config = dict(
    num_key_value_heads=8,
    norm='layernorm',
    qk_norm=False,
    bias='none',
    parallel_block=False,
    init_std_o=0.0234,
    weight_decay=0.029,
    lr_head=0.00444,
    warmup_steps=200,
    decay_fraction=0.681,
    doc_mask=True,
    max_steps=3457,
)
Each number is 128 + 32 x the weight over its row's rms, rounded and kept within 0 to 255. Layers, rows and columns count from 0. Numbers have three digits each. The size before them is the row's rms in percent of the matrix's.

# k: layer 4 attention key, 768x768, rms 0.0795, rows 537-573, columns 576-607
# q: layer 4 attention query, 768x768, rms 0.0806, rows 538-573, columns 576-607
k537 088:139152127174116169149128110137137130122156121104123107168141148182131110111188077145098150131096
q538 091:128109090087123139148079141154167127099184168102121138090091117158144110122121189092097145084119
k538 092:157138122082142103129082046120099164105095121077108128100131080135154126110124113074138125128066
q539 094:142142128151129137155102123105113163107135096114115136137115128139182204091161163131071156114114
k539 094:178115127178133167118122078148163163131103142181060133093126107135149161098133207115156131114124
q540 089:112084165124151074137094135204074145169106093079131105184200110115095143110146149154135195147137
k540 089:111094148101136124104092150131148071131120113131140057206101106109083113101159144116102164116164
q541 095:197159099126079108135194134113154105098140143095149141122116209105149187125129150106150118094175
k541 095:185097179121099126129109164145150134108073162108157171140141114156148071049161184111162126157115
q542 093:133148122099154149135194093138106136115126057118174083099116116143115158109149151155095046123101
k542 093:080123169133150171065165143130092095134127140083144126167076133129152099087076220136147125162127
q543 092:152163151125125087095170158169122165125131145096123147170132073152115139158166224092102158063132
k543 090:120097061116137155150098102085102138141188142109099129114123124096136136158170174111108128120145
q544 094:107140073155111211148084171069087136116109085151184157179153142124148167121095162047155076231125
k544 093:151060125082118105143071085096162160077135057113174150135202145149124112145135131099171119165134
q545 095:137163098135106125101129113161099119121112121154115122156177157115120185091109140087113112111125
k545 093:139071149134075139172160155127126154146138125106077108085164089112130090104151067156156114172116
q546 086:146118093167120129167163061140155143111105106135190143101097164150137096063191125143166162162088
k546 087:131110109135097082114145081153113169170126127143143101176086151153141113113147177089166137083111
q547 096:138150191077140187125123150104122134197090127092093097168151106154139171145140138063056126152090
k547 098:103062159098152173087146076133124142134116139089070145097124052144119171085082102067140083168129
q548 092:113143120179103133143073183123101127177122139102117139124188169073131115105064139055135120190156
k548 091:127127142110107141131134142102161102136089076119153129180195154094132183145085151142146147106096
q549 091:109128138062051096146069149144145072162118124064179160158092163118161083092148185116124105143132
k549 093:116122161176104139136156173096158066096087134132183117217107115150121113137160198099110173113120
q550 094:147130099137129141146114156098171100131124141166159192170081173091081171150118164168110149109138
k550 097:147107099126079127159114168145169160174069102127123134094131067111145145120131161133159141120125
q551 096:117179162119130169136150116172165074201129100135086131141110134148101076129134118137161094147130
k551 094:097116163168117089115122150156150053110102152160136084113097198179118084106126133149197136145101
q552 086:137117075100119111168094135125083133148138151123165160138142154152109116187102171122146213169208
k552 084:146153029140131157171121088144107093094145159113194100168149131055121145149147105129100137130167
q553 096:168161206108080113119153188145138088145162100147071119127144051109135073144145091124096085087077
k553 094:153188123103120082059145219157155097132109094093101073135103131118101178108101158162080162156173
q554 092:120174142118142154109099131077143119050120165128115130168115110122098147158090105130075098091126
k554 088:129056126068116178074139106124168123090158114108081148092139147135096146109142127122136085060208
q555 092:093071154037157120086128128067084173116146082120122131066173161173167144089140105171210139182208
k555 090:120152087168123118183101088110081094156145135188170080142144163166174097132153131208167183066147
q556 090:167046101139125158125121130121091161075124094128109080124135159153164098122083159108140143132129
k556 092:180155121138115174150146067100163161135084089183105094132136116152104111150108153069172119136080
q557 089:062135169104162091162129100137102120085119110152110155115144152156110100183101070156088085151136
k557 090:100098112095108115158151151134148102126178120116134107152168182092132098153063121105077157161144
q558 090:135191171171118136067126124120164086119103099077164058108095091111240105145179056109136091098153
k558 090:145158192143125121109141160162117113142134065100125121113120116156070097095174137123176141184076
q559 089:071137086139150171105134129131117074152109109101190095146192090127089105173069137188096118100129
k559 089:136142104155175128099143103141163110112104114118186131196109088090102122140191105144089133161160
q560 091:074137109104080154123128135107123136141058117111146107157087087140116116101127140152097093138205
k560 091:138090123115132100179119122105144119149089181130091119125082084191080075127190124127136128141124
q561 089:154119156159112189144131184131205135124149156073150127151082125151102153096127103137139209143155
k561 090:148175161140114153149059092084162107161164107162146123154118141102166089165121125115158099092106
q562 093:142156125139126161169126118059181123064154048145147084093129087114089105106079151111068143124125
k562 093:153130101094145117157095163145127149143113170098188096126146103167194116124064177107129135125172
q563 093:174144072110094090178134101092155184129168132137192131136109188109136177105182152110146146161114
k563 092:138159126165110134179130129203126126132126115138221127157111118086144139102116074128128151129141
q564 091:107118133125130139139122079142108150118093115144121098132076124076179082122084113128158140097129
k564 091:119165132107199067102138135078082095132153114070109102137105119099165149073130202160149139093137
q565 092:109173170182093129091129146103083109125058138133096103099120109161190164105106126161121150111133
k565 093:123137167086105094124132193099094118125121092093105160163117147131163188121109128138097167132117
q566 090:117112115121125158130204115100127151106103138204107139160093133109138146158243160159146162152112
k566 092:147133121144116070119182165145115119103111128139107140123126164130088089148152094104166075154108
q567 091:125072144056086125139155111142111110161127090103133093091120155077143178113143127150135158144117
k567 089:177116135155124083114141163142103103127108070150146093166103124096139092103157215125142134102141
q568 091:118163174047107132116161092086175137144175138169091156153101132096131096083176092150155092097163
k568 090:171130178131134140138183136097116083120071149160136132209141178159126123123119130176189115194141
q569 097:059176153161169131116118093141090132153093123168046114145094078114093119114082131159134153112140
k569 097:184158157146194088107180172150111100116105099120125115194168157169130101109123151132034139139129
q570 100:112118138127177140118153096221143113129155076150159107156062162116116087123135101184119122115134
k570 093:090121163174114101100146167147189075101132142137107140139107148146139094141123162110145144084163
q571 093:103069156129125121177156209121145129149133181057151174151145121139101121149115098138152193086111
k571 093:157086136127133163196145079132133111125108123103175141119172192108115083153135114131135136113157
q572 097:126135138095074122156128152165152175123118189093126098108111101158111196161110183086121138125098
k572 097:105076104180099127142145167154094199132151129133084102110117167116125155077139105118074158094103
q573 091:124114128117109129150161118121112152170102111111096127170157115108106112097072168165200103133163
k573 092:132158101137111101178093097103159157093125149110146153108115172167130112094103140186159152101134